From a checkpoint of a small transformer trained on Wikipedia.
Architecture: RMSNorm before each block, rotary positions, no biases in attention or MLP, tied embeddings, normalized queries and keys, local attention windows, value residuals, skips across layers.
Training: a variant of Muon for these matrices, 124M tokens.
Each number is 200 + 40 x the weight over its row's rms, rounded and kept within 0 to 999. Layers, rows and columns count from 0. The size before them is the row's rms in percent of the matrix's.

# layer 4 MLP up, 512x128, rms 0.21, rows 161-188, columns 0-127
098,188,229,180,195,162,115,211,175,229,189,228,254,266,276,163,134,239,145,175,213,184,241,159,83,159,183,185,196,305,169,181,186,181,205,195,224,204,176,207,191,149,198,156,181,141,170,211,167,148,231,200,238,204,227,182,170,183,199,201,145,264,170,189,221,145,222,140,150,163,207,231,183,165,165,166,257,172,222,214,241,217,107,264,144,196,179,279,165,208,257,209,176,184,160,196,135,185,201,151,189,200,257,182,152,166,170,241,261,174,143,183,150,117,183,200,249,206,218,244,211,200,264,295,228,193,242,223,222
084,234,151,242,230,138,190,181,178,134,233,166,283,255,191,207,203,107,160,176,150,144,223,188,263,150,174,190,225,193,164,227,182,216,225,186,199,248,216,196,259,232,215,198,254,191,223,221,170,185,137,205,194,217,232,215,185,202,204,192,167,218,174,270,194,267,278,218,255,198,173,162,199,249,139,245,203,161,160,172,137,190,149,102,231,132,215,190,210,180,116,187,247,179,181,229,276,175,212,136,185,287,242,138,205,277,228,175,158,167,237,260,258,190,191,188,180,208,263,209,209,174,174,125,203,217,261,187,251
106,249,166,184,238,105,231,153,250,249,220,203,165,102,268,272,179,182,190,180,226,202,200,250,146,282,153,228,265,269,174,91,156,215,263,255,253,198,212,167,186,226,175,198,289,230,170,226,186,176,232,197,182,167,264,202,205,239,223,136,261,203,245,141,177,166,233,170,157,142,189,215,174,134,256,159,172,146,217,199,171,226,175,138,191,217,257,168,233,156,209,219,214,231,228,200,206,204,196,176,223,239,140,142,182,239,209,212,176,146,175,181,181,150,160,223,173,243,236,220,188,263,163,222,180,175,247,214,164
108,245,228,178,215,199,167,191,243,218,259,163,207,207,190,203,178,285,137,249,207,174,142,141,251,218,130,230,244,180,231,164,247,129,187,180,252,221,201,214,150,189,227,172,199,194,102,130,150,190,223,241,197,268,216,241,224,221,235,176,250,202,197,172,211,243,229,164,161,208,232,183,144,229,221,145,205,152,187,218,290,180,267,205,268,218,152,228,178,157,159,251,146,242,171,134,293,241,218,157,172,123,130,226,197,259,196,172,188,189,255,129,161,228,200,211,154,124,236,195,212,181,178,191,149,189,213,213,252
102,181,151,160,226,268,127,166,123,210,236,166,142,217,170,151,222,256,248,230,209,161,191,196,124,204,190,283,202,171,204,187,177,198,213,238,210,204,258,222,218,149,160,228,169,213,272,145,208,224,234,209,224,246,205,220,130,263,165,223,90,219,204,185,227,226,152,238,238,197,192,198,203,166,265,163,150,141,212,191,189,184,120,171,251,211,203,159,146,136,211,182,212,233,222,195,192,171,216,119,255,131,211,252,143,143,257,184,100,195,199,173,150,282,188,211,183,193,216,236,230,237,140,177,213,205,244,164,185
097,177,195,181,210,186,216,200,193,248,137,262,117,126,143,225,199,234,221,194,221,279,255,196,196,237,275,260,194,180,205,195,182,259,246,230,200,189,183,213,222,196,195,207,164,153,160,221,217,253,188,185,237,233,224,202,196,297,77,175,128,206,240,151,278,211,229,190,234,239,216,188,216,261,212,213,238,157,167,290,185,213,230,194,149,160,201,169,194,180,179,136,182,168,161,178,148,164,230,221,132,146,253,133,266,177,225,211,234,227,202,146,135,197,187,157,201,218,183,192,173,221,244,268,287,217,210,223,133
095,176,144,179,169,208,171,194,124,168,200,138,209,248,190,219,156,231,262,215,167,162,213,259,175,225,208,140,115,180,174,182,168,261,147,130,138,185,180,254,145,170,185,222,173,244,164,197,213,255,179,232,253,194,205,216,220,200,250,216,205,225,83,213,266,285,284,199,115,134,173,189,231,265,174,191,206,137,181,232,197,244,194,239,273,165,117,240,115,273,151,225,240,140,188,164,246,212,201,177,174,143,157,176,185,205,221,210,231,224,172,154,174,181,197,208,207,177,158,212,197,172,186,212,225,196,171,226,190
113,270,208,249,250,181,173,142,249,242,126,211,173,231,131,156,148,210,192,161,192,185,145,232,199,217,190,138,156,180,217,200,195,202,253,227,218,289,131,237,204,199,183,163,234,290,160,206,260,232,255,194,244,174,188,171,189,202,232,273,176,153,204,242,177,214,190,204,158,158,259,285,213,191,144,249,209,247,199,226,165,219,204,194,229,214,210,163,200,104,260,183,237,232,185,251,132,236,160,194,164,114,164,222,270,210,228,233,279,203,238,219,181,210,202,256,263,209,197,208,170,132,136,235,218,159,201,242,247
104,157,215,222,204,181,230,241,198,200,170,127,172,167,221,220,220,180,85,195,153,188,188,277,172,154,182,196,214,229,210,195,168,183,250,173,235,219,200,177,201,127,230,181,274,204,175,207,93,211,202,223,270,189,271,230,133,152,213,123,184,245,122,125,198,217,243,180,148,246,191,214,205,245,196,247,203,164,278,283,255,200,274,242,235,196,145,242,222,208,221,200,165,218,257,203,147,194,220,128,197,244,220,251,245,171,227,236,242,187,220,178,227,239,153,194,151,205,152,130,228,138,190,204,225,135,224,196,221
103,291,238,245,233,288,238,228,240,157,188,195,193,236,120,189,226,228,195,241,178,153,198,154,131,261,126,230,164,213,219,170,183,186,198,181,285,168,124,195,225,192,189,113,164,198,160,139,217,206,161,147,195,175,207,192,246,235,132,296,200,212,210,160,212,220,253,185,192,286,200,246,202,201,187,308,212,213,205,194,176,166,197,251,172,98,160,225,168,224,249,210,287,191,189,191,177,220,251,218,208,199,205,224,180,208,172,259,201,229,159,216,199,251,170,194,201,199,223,193,178,271,189,154,203,197,189,100,165
109,236,179,213,121,178,250,211,213,174,226,275,202,234,261,154,218,222,261,221,211,158,200,206,102,183,226,139,193,251,213,205,210,212,224,225,218,243,226,201,154,215,243,308,205,196,186,152,172,208,248,213,239,258,256,209,169,242,240,192,191,283,244,193,300,223,262,179,148,245,177,171,148,229,161,228,261,132,151,230,218,178,233,201,168,154,200,141,208,189,140,197,228,231,259,218,230,118,221,201,210,129,156,227,183,216,208,151,230,158,174,223,266,194,219,171,195,275,213,160,136,258,227,235,204,269,208,168,218
086,183,182,185,195,192,163,122,174,242,204,158,174,177,249,207,213,191,187,247,146,211,153,200,130,194,177,175,248,49,212,196,230,216,264,188,154,163,256,117,207,244,225,207,260,202,199,206,275,158,225,247,219,237,223,237,213,189,202,176,171,242,316,179,147,206,212,141,191,146,207,126,204,240,180,269,185,204,298,146,249,197,211,222,209,137,223,121,182,246,204,201,235,175,165,195,232,228,191,215,213,167,205,165,184,199,241,264,232,181,187,233,197,232,197,230,229,264,209,290,193,181,181,193,255,209,205,189,120
118,215,243,182,244,220,189,213,211,225,183,248,189,190,251,241,217,188,180,169,129,272,159,207,149,221,165,215,137,236,156,215,186,201,185,264,223,235,208,158,221,177,231,216,221,186,174,173,224,223,225,231,200,197,230,227,133,211,278,146,229,204,208,161,114,217,166,270,200,356,183,217,285,140,210,144,180,129,230,145,223,176,218,161,220,126,178,190,186,189,185,263,144,204,211,188,219,214,180,305,234,134,153,199,151,218,138,169,185,258,202,254,226,203,191,218,279,222,203,184,226,190,203,197,221,160,224,116,157
104,202,231,190,180,193,167,128,225,171,223,224,239,168,197,169,189,233,165,158,158,198,238,205,257,113,183,249,217,192,189,197,174,187,169,242,268,197,222,139,183,136,225,193,247,122,185,169,278,118,226,230,214,148,184,201,191,181,184,167,212,201,148,182,214,226,194,206,172,211,204,270,287,177,295,106,151,232,241,183,226,205,163,183,189,183,233,291,260,188,184,184,178,200,192,227,279,199,178,178,175,193,124,171,176,163,233,171,199,191,134,184,133,167,118,161,161,262,189,180,158,142,135,243,176,245,173,271,156
102,139,268,199,213,201,152,172,199,233,273,159,238,213,154,207,190,164,169,192,152,224,166,162,110,210,138,203,165,127,158,161,158,209,150,208,227,159,215,171,204,192,185,120,263,209,158,230,238,191,195,225,200,249,187,130,182,214,225,182,261,186,197,162,161,160,231,197,175,168,186,194,125,272,230,169,264,172,208,202,128,202,275,173,152,194,240,262,120,227,202,214,167,175,242,199,177,239,153,201,230,130,189,221,195,90,267,204,218,204,145,196,252,214,146,215,212,163,163,217,204,158,160,206,193,215,100,127,230
108,127,251,210,215,174,215,189,253,251,174,176,219,157,174,202,176,240,206,208,275,174,214,245,167,260,143,256,210,224,241,206,141,202,231,285,210,255,194,185,259,275,163,173,214,254,129,254,159,251,202,162,196,216,140,200,235,207,175,191,273,168,203,252,180,193,161,164,217,296,203,137,173,250,178,218,179,183,167,174,136,149,252,200,244,195,205,160,246,232,154,184,139,170,270,220,189,200,175,162,198,226,229,146,190,271,192,169,250,167,206,186,221,207,143,191,249,212,241,235,313,235,207,155,249,283,218,201,176
104,180,184,207,213,285,237,169,251,94,165,139,181,187,192,184,169,266,234,184,169,231,163,170,238,201,153,194,156,219,214,277,227,175,193,212,212,182,174,192,187,195,287,271,184,264,146,118,120,203,222,220,254,209,211,218,134,194,115,137,227,231,131,203,216,167,189,205,186,235,151,180,204,168,267,206,211,172,219,155,166,188,151,152,208,203,200,214,147,128,203,160,205,242,237,188,200,156,196,165,189,156,169,209,215,222,208,129,211,175,240,206,185,272,128,192,241,189,121,212,80,213,233,223,134,192,231,171,185
106,153,269,286,211,271,197,201,219,189,172,249,204,238,249,167,197,171,236,223,241,157,256,188,230,254,249,225,205,237,218,247,264,180,192,203,158,294,201,298,253,230,193,260,126,232,251,225,155,173,245,199,161,158,265,201,163,246,141,100,149,278,188,202,195,215,171,231,167,224,176,169,150,151,239,231,211,198,194,271,228,173,138,238,248,249,175,191,177,182,173,225,249,188,236,264,222,177,205,199,233,229,218,134,245,248,178,221,184,201,169,151,213,124,194,169,153,226,180,187,191,207,219,275,224,248,193,193,189
103,191,263,245,193,144,208,166,190,235,157,161,190,203,189,87,190,208,261,193,112,194,153,276,218,236,161,261,212,261,191,182,158,242,192,199,166,221,190,221,191,211,212,186,201,201,176,193,213,166,243,198,135,205,220,260,169,86,223,200,215,169,201,189,164,247,220,130,231,193,162,158,197,167,187,144,171,200,199,257,258,140,244,246,175,201,203,200,140,177,202,152,229,120,170,199,158,214,161,116,170,185,171,163,211,203,158,191,181,205,319,140,169,253,223,195,197,214,163,127,173,246,169,168,207,310,167,194,174
103,164,154,153,241,214,255,166,238,146,227,171,201,215,225,174,149,231,172,189,153,137,189,203,115,239,207,199,155,281,170,170,168,272,248,183,220,259,222,137,274,207,189,164,186,223,242,169,222,185,303,147,159,283,217,189,165,101,173,211,243,187,178,159,150,167,249,187,227,104,271,231,196,195,158,184,219,155,218,152,181,119,224,171,186,174,166,221,214,214,223,220,214,244,210,197,212,144,207,199,224,224,189,159,102,198,226,201,208,213,272,219,226,202,149,164,227,252,257,150,179,204,256,218,202,125,208,187,202
111,200,222,172,198,285,189,234,206,253,203,238,115,261,204,243,184,249,157,124,161,227,188,117,214,214,162,189,225,250,210,153,155,187,170,186,211,198,202,187,188,188,183,283,200,144,218,180,140,185,187,314,229,230,285,234,198,175,169,132,236,226,162,189,243,152,125,223,149,195,224,220,200,195,195,174,231,214,207,216,152,225,225,216,181,104,166,125,210,215,234,194,185,242,210,244,249,202,214,157,215,192,184,246,266,183,224,180,200,120,172,225,256,159,178,223,184,236,257,227,170,266,160,236,175,230,147,172,89
096,230,238,231,132,195,126,187,209,191,192,178,195,134,194,132,163,195,144,190,122,162,198,264,180,228,180,214,136,160,184,114,201,187,213,263,181,259,227,194,230,239,179,251,218,244,223,202,193,202,177,251,178,189,162,187,193,321,212,165,131,215,188,255,221,143,240,181,197,216,270,173,203,185,173,209,216,241,179,189,131,218,195,152,162,238,139,230,222,229,224,211,159,159,222,179,135,142,159,194,95,155,257,176,156,191,238,189,204,255,187,167,240,240,168,230,204,292,225,233,239,172,176,216,94,227,246,204,200
107,239,202,267,191,219,188,212,242,124,170,222,180,145,194,234,195,189,279,95,141,261,209,172,210,229,257,181,200,157,194,183,152,189,214,202,278,215,227,186,165,218,170,198,172,187,249,193,209,197,183,203,131,137,274,133,128,199,255,189,153,228,247,224,141,220,199,178,162,169,267,161,158,255,192,215,137,206,187,139,203,264,182,273,205,143,202,150,197,225,254,149,179,203,204,199,180,233,175,254,229,173,171,200,186,215,111,209,162,219,179,197,271,182,105,162,278,232,236,173,199,285,160,176,197,211,212,155,169
091,220,214,264,245,265,175,127,166,209,246,129,241,159,264,185,234,197,181,208,202,190,250,180,268,185,198,248,165,202,208,182,201,218,259,231,167,272,164,195,195,176,173,206,168,156,224,286,228,231,209,186,213,187,193,291,216,230,161,222,265,247,205,134,154,304,166,163,113,150,160,200,199,204,182,180,203,185,239,129,213,214,270,293,196,245,233,225,240,175,178,275,220,133,180,203,230,177,205,190,229,270,200,203,199,73,207,202,202,164,237,254,176,240,249,205,170,203,214,210,226,214,202,165,234,230,248,163,226
091,218,159,233,161,146,229,191,208,201,182,221,189,152,181,203,194,256,151,190,253,226,178,200,181,169,224,273,230,209,216,134,146,227,225,256,195,258,123,229,123,224,224,234,205,205,306,223,203,179,204,166,175,219,228,197,241,163,221,190,136,202,207,213,225,215,184,173,206,185,179,259,199,159,132,184,202,198,116,212,140,184,216,154,252,199,216,195,223,289,214,189,178,181,235,204,228,174,206,182,259,269,233,192,193,121,132,161,158,112,227,198,188,192,177,240,301,221,240,218,299,212,139,156,168,273,291,158,173
099,219,203,231,242,211,157,248,253,165,148,156,290,199,188,212,223,228,117,216,177,287,186,202,188,201,173,203,251,179,179,215,212,232,201,144,211,207,217,177,248,154,220,205,167,112,227,242,214,197,229,272,187,172,180,144,180,207,142,253,162,193,168,199,146,222,164,264,236,199,121,226,170,224,201,207,115,180,268,174,138,183,182,290,211,187,164,196,241,159,174,262,266,170,229,192,179,174,208,228,188,265,222,143,208,226,211,190,194,203,132,273,234,234,155,186,191,239,130,267,129,228,153,198,212,270,108,197,206
100,283,281,175,252,208,199,139,226,242,192,188,179,163,222,148,224,148,227,196,166,222,250,212,151,250,269,213,230,210,194,256,175,184,276,193,126,194,216,141,263,203,281,234,190,233,165,189,249,244,167,218,144,196,180,186,195,200,199,180,255,260,237,178,162,176,163,243,178,230,186,187,288,208,276,152,262,206,260,234,194,181,252,232,263,184,197,243,249,172,249,242,238,183,228,174,234,209,155,232,226,170,176,187,234,244,266,221,129,209,123,207,262,244,166,180,193,118,218,195,172,157,183,201,158,191,212,286,163
114,167,258,190,205,270,191,227,193,192,158,212,161,164,153,173,205,127,158,158,206,248,157,204,199,133,249,192,265,213,266,181,151,164,190,113,178,167,187,99,252,215,131,262,243,236,216,220,256,195,145,189,227,181,237,210,176,241,95,177,135,218,257,221,171,237,214,166,201,219,215,157,155,178,158,264,220,234,219,227,209,186,259,125,245,199,143,154,215,176,243,220,167,228,220,173,257,190,160,202,208,170,179,153,214,143,186,208,166,159,172,140,207,118,174,133,186,196,191,229,280,245,217,183,236,165,196,149,157
# layer 4 MLP down (transposed), 512x128, rms 0.229, rows 161-187, columns 0-127
090,204,216,241,194,199,208,153,238,156,207,236,179,226,155,203,255,180,193,154,153,189,213,182,289,192,164,221,145,238,194,182,265,166,262,220,237,203,267,247,176,208,210,210,149,172,228,200,189,199,185,238,238,153,191,171,194,186,221,174,112,123,150,174,206,193,210,215,103,254,209,204,112,237,142,181,209,161,265,235,159,187,190,217,243,167,203,203,148,228,240,252,253,254,119,190,166,208,228,210,204,206,93,197,190,183,114,188,144,147,196,176,247,252,138,178,291,205,183,155,116,192,285,209,174,166,206,201,209
093,114,207,241,190,172,180,187,216,151,152,180,147,221,163,173,210,154,185,296,215,227,172,229,147,239,209,182,198,203,220,249,198,164,173,202,136,201,71,215,228,129,162,193,205,213,110,158,205,137,215,182,173,169,182,218,160,155,183,199,210,122,193,223,163,217,205,251,201,223,228,184,195,226,179,197,240,158,227,232,172,194,279,228,186,181,264,191,137,225,277,231,189,171,135,152,139,189,148,115,141,151,227,149,237,272,247,203,215,200,241,223,196,192,227,160,226,202,261,181,174,169,228,152,226,253,296,198,157
107,178,263,150,234,219,207,231,148,195,183,217,121,145,220,232,138,186,241,176,249,237,205,216,230,200,154,223,150,244,197,232,246,210,239,245,150,169,246,264,242,226,180,171,237,152,149,151,162,241,250,216,184,243,258,165,238,258,252,273,166,185,188,239,258,194,238,164,146,164,210,177,192,116,179,213,243,229,183,260,283,210,240,118,183,217,245,166,198,177,145,163,187,244,142,201,218,246,171,190,183,228,242,199,298,218,234,188,140,215,178,198,211,201,120,187,165,178,186,217,168,205,195,111,158,125,182,165,150
110,216,159,232,252,234,203,231,138,253,304,176,149,230,138,222,155,215,202,278,87,195,155,217,269,129,217,221,219,193,237,178,240,201,191,168,221,183,178,241,180,135,177,139,243,168,219,131,210,208,265,189,222,112,142,151,154,191,105,254,186,211,187,223,239,301,214,207,264,150,181,211,209,208,224,153,171,222,183,201,272,189,180,215,181,200,180,206,193,260,226,268,228,194,206,240,179,268,154,204,195,193,157,214,216,180,246,219,229,198,232,168,184,189,185,214,219,133,203,203,207,225,155,207,202,229,205,184,310
099,176,174,175,173,199,239,201,224,241,288,191,153,217,240,158,187,207,187,224,208,125,223,179,217,119,221,210,197,250,206,226,240,222,216,335,163,148,152,173,242,222,202,187,183,221,154,219,306,198,229,183,195,297,226,221,182,219,280,220,173,151,174,167,223,241,207,149,197,228,226,176,165,174,284,206,215,167,250,249,244,267,269,170,226,199,206,238,176,244,221,189,171,165,265,192,283,131,209,138,154,256,229,225,209,265,220,269,236,218,174,180,246,172,164,190,152,250,249,170,221,233,182,199,201,228,178,215,243
101,193,137,185,189,204,166,190,230,232,211,198,189,159,232,163,155,199,241,181,184,225,164,163,202,183,207,163,186,310,221,205,291,234,173,181,121,239,194,218,130,228,160,204,226,181,255,192,169,216,142,180,155,221,196,235,259,132,317,248,262,225,248,221,208,198,210,182,192,193,234,238,158,301,206,146,203,240,200,131,201,221,242,193,148,109,180,227,221,244,156,181,196,167,198,208,186,150,229,135,264,182,242,155,174,207,179,199,224,104,197,190,166,301,271,244,184,166,171,178,230,204,206,176,164,189,196,260,162
103,224,143,195,192,190,154,222,223,147,242,216,174,229,177,199,210,142,237,249,153,195,197,269,247,319,208,190,174,173,264,181,223,209,188,137,244,195,259,186,258,249,125,174,198,212,237,255,158,67,174,199,179,187,137,223,254,246,158,231,229,239,189,246,168,246,166,264,211,195,199,169,240,169,281,234,269,209,207,191,215,124,204,237,204,249,202,192,178,210,196,223,248,252,189,191,240,182,215,185,195,117,193,214,220,279,197,180,226,160,203,221,205,260,260,193,148,228,188,260,184,101,194,223,193,204,227,146,181
117,216,207,170,271,170,193,207,180,198,167,182,238,170,156,170,220,206,183,234,243,173,155,212,202,163,142,163,212,209,170,232,202,211,149,291,235,246,130,227,226,244,188,199,200,211,155,199,222,135,171,116,203,236,216,200,243,166,210,201,157,172,312,135,186,216,120,210,214,196,150,262,135,125,190,137,220,243,224,197,229,197,278,202,189,194,231,196,207,267,139,202,206,198,173,307,239,204,259,204,162,122,193,92,175,251,152,278,150,207,159,144,201,235,222,173,254,171,218,232,173,217,172,209,180,216,194,220,236
100,171,165,245,205,158,219,201,251,245,91,190,236,185,172,189,234,150,124,216,113,264,273,175,182,251,236,193,177,168,162,194,253,266,194,107,208,182,250,211,224,192,159,226,187,185,212,129,158,276,214,209,225,146,169,241,156,208,145,188,246,142,224,138,199,221,198,193,184,144,201,155,195,215,259,184,239,239,150,143,176,178,262,196,222,170,149,237,195,172,248,222,222,232,162,199,221,240,253,219,251,154,152,139,112,169,198,204,176,171,142,168,235,180,117,261,181,198,199,194,226,130,218,190,155,175,185,195,228
105,248,161,233,192,199,171,234,233,210,153,128,228,282,199,196,191,224,264,266,175,200,158,169,202,213,172,183,148,143,228,179,157,219,225,191,255,177,252,195,112,226,229,230,246,186,251,213,210,177,170,166,199,248,193,206,150,230,181,218,254,156,102,183,283,130,189,157,224,159,231,258,212,196,210,231,243,151,176,195,229,210,150,279,203,208,281,271,207,206,194,139,206,178,198,210,139,211,162,266,141,186,265,211,233,186,152,158,281,283,195,198,222,192,214,193,197,186,163,157,147,175,216,134,200,191,285,140,218
103,213,201,201,203,251,206,206,186,210,154,196,140,214,160,160,163,121,257,185,254,188,260,215,191,228,217,204,290,187,107,141,171,233,200,174,137,181,225,251,215,260,209,220,290,238,198,236,186,203,150,169,203,228,213,223,221,164,268,256,214,199,206,151,224,179,194,201,246,247,197,180,168,221,204,218,216,143,185,164,176,217,237,184,258,193,186,245,259,210,181,107,228,229,197,189,225,168,193,197,171,179,241,250,87,218,173,163,158,166,206,241,277,176,199,223,225,182,232,194,250,327,212,227,137,242,152,142,290
090,144,204,259,265,235,203,288,236,247,171,244,202,235,170,286,181,159,162,236,258,158,198,226,146,163,101,274,251,265,165,223,227,206,212,199,215,211,235,148,192,132,115,200,206,214,253,185,148,289,221,175,217,211,209,182,226,182,275,262,235,150,247,195,193,207,271,153,184,229,196,212,256,194,191,237,202,217,209,167,235,230,152,193,163,183,210,130,229,172,179,176,253,173,158,255,179,186,230,173,244,151,217,219,202,235,162,220,254,185,230,217,182,217,290,232,115,178,215,212,173,156,119,194,172,169,201,171,201
118,120,194,197,196,216,202,162,178,229,177,134,196,149,115,225,171,103,181,199,292,197,192,157,237,211,248,192,170,161,180,177,214,235,192,283,140,238,208,196,187,176,258,250,332,162,192,165,232,163,225,159,132,157,248,210,256,227,318,176,250,221,205,165,144,235,227,184,199,243,180,190,204,236,248,139,271,114,186,207,238,228,208,196,197,238,149,273,192,219,274,214,219,233,251,253,205,241,175,158,246,189,188,238,188,212,226,246,226,189,237,137,221,223,231,190,179,202,222,197,184,197,221,177,204,181,201,181,236
105,164,142,270,210,172,161,188,212,178,157,226,190,263,163,175,286,218,243,161,227,159,239,160,199,248,172,142,118,259,185,174,166,189,156,140,181,209,176,265,164,200,202,236,186,163,246,152,132,150,177,185,210,206,273,176,144,168,161,201,208,194,207,265,152,156,162,137,213,192,203,99,187,120,277,205,180,185,212,164,164,219,171,185,230,300,196,279,216,174,183,197,192,146,244,227,213,147,198,252,181,226,183,226,155,221,209,186,142,226,202,215,179,246,208,127,279,255,193,196,241,193,148,248,147,204,196,224,168
096,200,158,207,215,193,207,261,193,183,275,223,259,226,154,211,193,143,193,150,223,194,197,230,301,135,223,220,179,192,186,201,261,189,213,164,130,184,245,198,186,180,159,190,230,238,237,194,176,217,307,186,252,216,239,259,119,165,234,166,167,213,221,203,150,290,184,210,193,193,221,171,193,192,132,253,214,153,219,226,170,241,187,253,262,178,164,139,199,225,214,207,223,123,208,292,179,165,139,219,205,269,266,197,231,204,184,232,162,174,275,277,271,252,171,178,224,162,226,147,235,256,238,181,183,187,168,258,238
100,208,121,169,223,198,159,222,261,153,234,157,200,237,196,180,225,216,162,200,218,181,232,129,197,209,277,186,181,225,240,243,189,246,227,235,203,220,226,125,160,232,207,227,201,168,227,224,252,175,243,157,197,233,162,155,129,189,252,266,171,190,207,221,176,181,204,198,183,248,201,152,89,144,179,194,202,335,260,293,215,193,218,249,178,213,177,151,223,213,206,277,197,224,189,224,183,193,197,178,205,282,236,225,203,193,311,207,159,186,165,155,225,260,172,170,146,169,211,223,176,170,139,208,224,99,163,199,225
114,151,197,257,185,215,186,216,173,211,190,210,181,232,207,171,215,192,249,163,168,164,208,252,228,156,210,207,153,221,247,140,200,278,217,225,192,204,178,232,215,161,127,127,232,225,279,178,174,189,194,159,142,205,205,186,175,234,30,239,209,140,183,147,244,254,206,200,189,239,208,222,182,129,235,208,217,174,209,181,298,247,175,268,224,160,272,199,204,153,183,146,140,176,250,312,217,212,230,197,177,204,216,173,164,187,135,201,258,233,185,145,178,231,206,213,240,210,200,261,178,212,159,234,121,205,253,194,201
104,261,143,167,197,188,214,244,192,245,222,130,147,188,204,204,197,172,227,236,225,228,174,210,159,244,218,169,251,198,111,259,215,203,282,168,231,196,174,209,208,207,198,189,239,171,141,227,175,228,201,230,173,166,129,175,182,199,358,239,229,178,192,168,181,231,161,241,197,174,224,245,225,232,205,127,215,177,264,213,235,212,212,215,232,115,202,208,220,226,202,206,270,235,195,137,146,249,232,132,211,194,275,273,196,165,167,220,215,198,176,307,244,296,187,251,216,149,215,193,206,165,161,152,173,256,210,195,222
097,208,135,189,176,307,212,206,133,218,259,189,222,179,173,116,218,260,239,235,197,249,130,80,223,186,205,183,169,194,183,159,176,178,213,209,273,188,170,137,174,251,258,178,203,207,269,199,216,186,166,161,213,200,139,199,199,185,275,224,209,197,156,194,182,156,160,267,207,215,215,189,254,272,185,261,239,204,239,166,179,149,146,185,202,180,156,208,240,136,205,212,211,252,179,192,142,231,230,298,204,129,248,172,203,208,254,272,212,255,195,262,218,183,204,160,167,196,172,213,263,169,162,161,184,191,266,223,226
111,178,171,281,196,230,175,123,166,213,185,239,167,145,185,165,184,219,182,263,206,179,207,192,248,119,175,225,225,143,217,151,141,226,163,185,112,185,187,212,259,233,175,243,228,167,255,164,287,222,223,130,215,171,123,292,262,191,178,174,219,220,158,275,216,223,228,218,191,179,193,218,222,257,227,200,301,144,217,210,178,216,224,160,169,216,236,197,167,187,254,170,229,266,147,175,188,234,195,248,185,205,164,223,183,223,205,237,203,260,298,229,163,220,198,169,274,172,153,240,140,222,252,229,253,145,183,215,189
094,229,234,207,203,245,202,175,199,138,152,188,124,206,185,180,81,189,191,180,253,256,196,202,281,240,224,212,213,238,202,241,166,172,224,173,228,160,253,231,227,125,210,180,202,216,260,244,182,185,146,163,205,168,180,216,131,251,143,234,162,120,224,175,220,268,220,167,228,203,134,151,233,211,178,212,234,190,216,164,203,144,222,215,195,97,188,206,260,126,214,177,137,194,222,210,181,257,173,257,142,191,216,286,213,158,167,190,225,246,189,194,132,178,195,150,187,194,232,152,246,259,169,196,204,254,247,202,299
097,166,155,97,243,190,202,121,203,195,207,211,209,191,195,213,206,271,164,157,236,233,186,200,191,133,239,188,158,186,252,178,186,271,234,186,229,152,252,184,258,209,271,232,186,161,200,221,124,270,137,153,178,189,246,173,227,179,166,212,193,238,186,169,254,181,183,159,196,249,197,192,286,199,262,229,231,205,229,222,180,193,306,264,237,237,176,266,225,222,193,199,279,177,164,191,217,206,221,204,268,238,196,185,300,269,146,204,195,210,181,235,202,195,259,187,177,186,130,189,210,276,153,145,199,219,113,200,220
102,197,158,252,269,151,171,156,190,199,113,133,124,221,161,210,256,140,174,154,218,184,180,175,200,135,198,151,193,232,209,198,156,162,166,188,189,218,219,207,221,202,123,221,213,192,267,235,122,219,212,158,246,142,184,232,210,258,185,241,139,221,292,134,129,213,260,183,168,195,256,180,217,254,206,197,191,305,214,234,212,183,249,95,168,166,137,132,202,205,278,175,165,207,189,194,224,163,185,222,237,252,231,248,210,191,211,157,222,208,240,194,205,140,207,252,257,184,185,211,229,243,135,206,229,192,197,204,233
088,222,199,290,192,174,242,150,241,136,262,204,165,149,265,246,232,202,184,176,229,141,197,211,204,197,250,119,207,253,166,217,131,141,223,205,227,223,196,93,165,222,206,232,190,143,167,188,146,184,194,230,136,230,176,278,197,276,174,268,189,178,248,182,215,235,132,238,259,199,216,205,224,141,234,219,249,198,173,163,302,154,186,288,154,143,187,203,206,232,163,223,204,245,147,225,122,182,156,230,224,255,197,171,230,164,208,223,212,218,172,248,149,156,210,208,182,230,190,207,234,235,192,196,259,212,137,190,168
094,209,201,294,180,246,285,236,242,195,213,277,207,140,196,179,218,199,183,184,102,174,220,203,154,170,266,177,146,199,197,231,246,184,133,254,227,161,224,214,178,193,218,221,154,176,192,212,220,164,151,212,223,154,185,175,153,223,155,234,178,210,270,213,179,268,184,189,182,226,212,237,199,222,196,189,147,159,245,199,161,224,198,194,271,193,227,221,155,213,308,243,195,281,212,157,151,195,186,259,175,151,168,295,155,199,216,189,168,216,142,194,79,151,220,166,195,176,217,265,252,203,144,168,191,282,173,226,190
098,242,167,229,203,217,252,256,199,278,167,232,211,288,239,266,197,109,193,210,163,158,214,190,263,185,243,198,159,211,164,191,162,237,294,179,216,170,233,218,180,110,195,230,210,208,168,155,227,242,239,188,180,262,289,250,196,204,217,217,216,135,210,176,219,186,233,175,240,311,245,156,174,278,235,218,213,231,197,186,215,139,143,176,195,262,190,194,218,201,206,202,220,216,199,200,210,147,217,171,153,202,175,144,219,206,230,145,117,226,229,253,219,235,245,250,243,179,243,181,217,271,264,251,233,240,190,170,273
098,145,192,170,188,173,214,147,218,215,167,210,297,234,192,199,271,174,222,258,172,147,186,196,205,251,255,150,219,128,195,265,194,194,197,180,233,153,274,202,252,138,255,169,216,255,183,178,166,221,170,242,127,267,207,146,177,154,179,227,232,201,209,181,212,259,179,134,234,201,264,168,185,228,155,211,186,139,207,266,180,146,162,204,206,170,219,239,142,184,208,264,266,192,190,273,222,197,200,267,174,270,278,181,134,208,151,250,143,206,145,219,198,221,253,155,187,143,173,159,214,174,230,171,172,238,250,140,230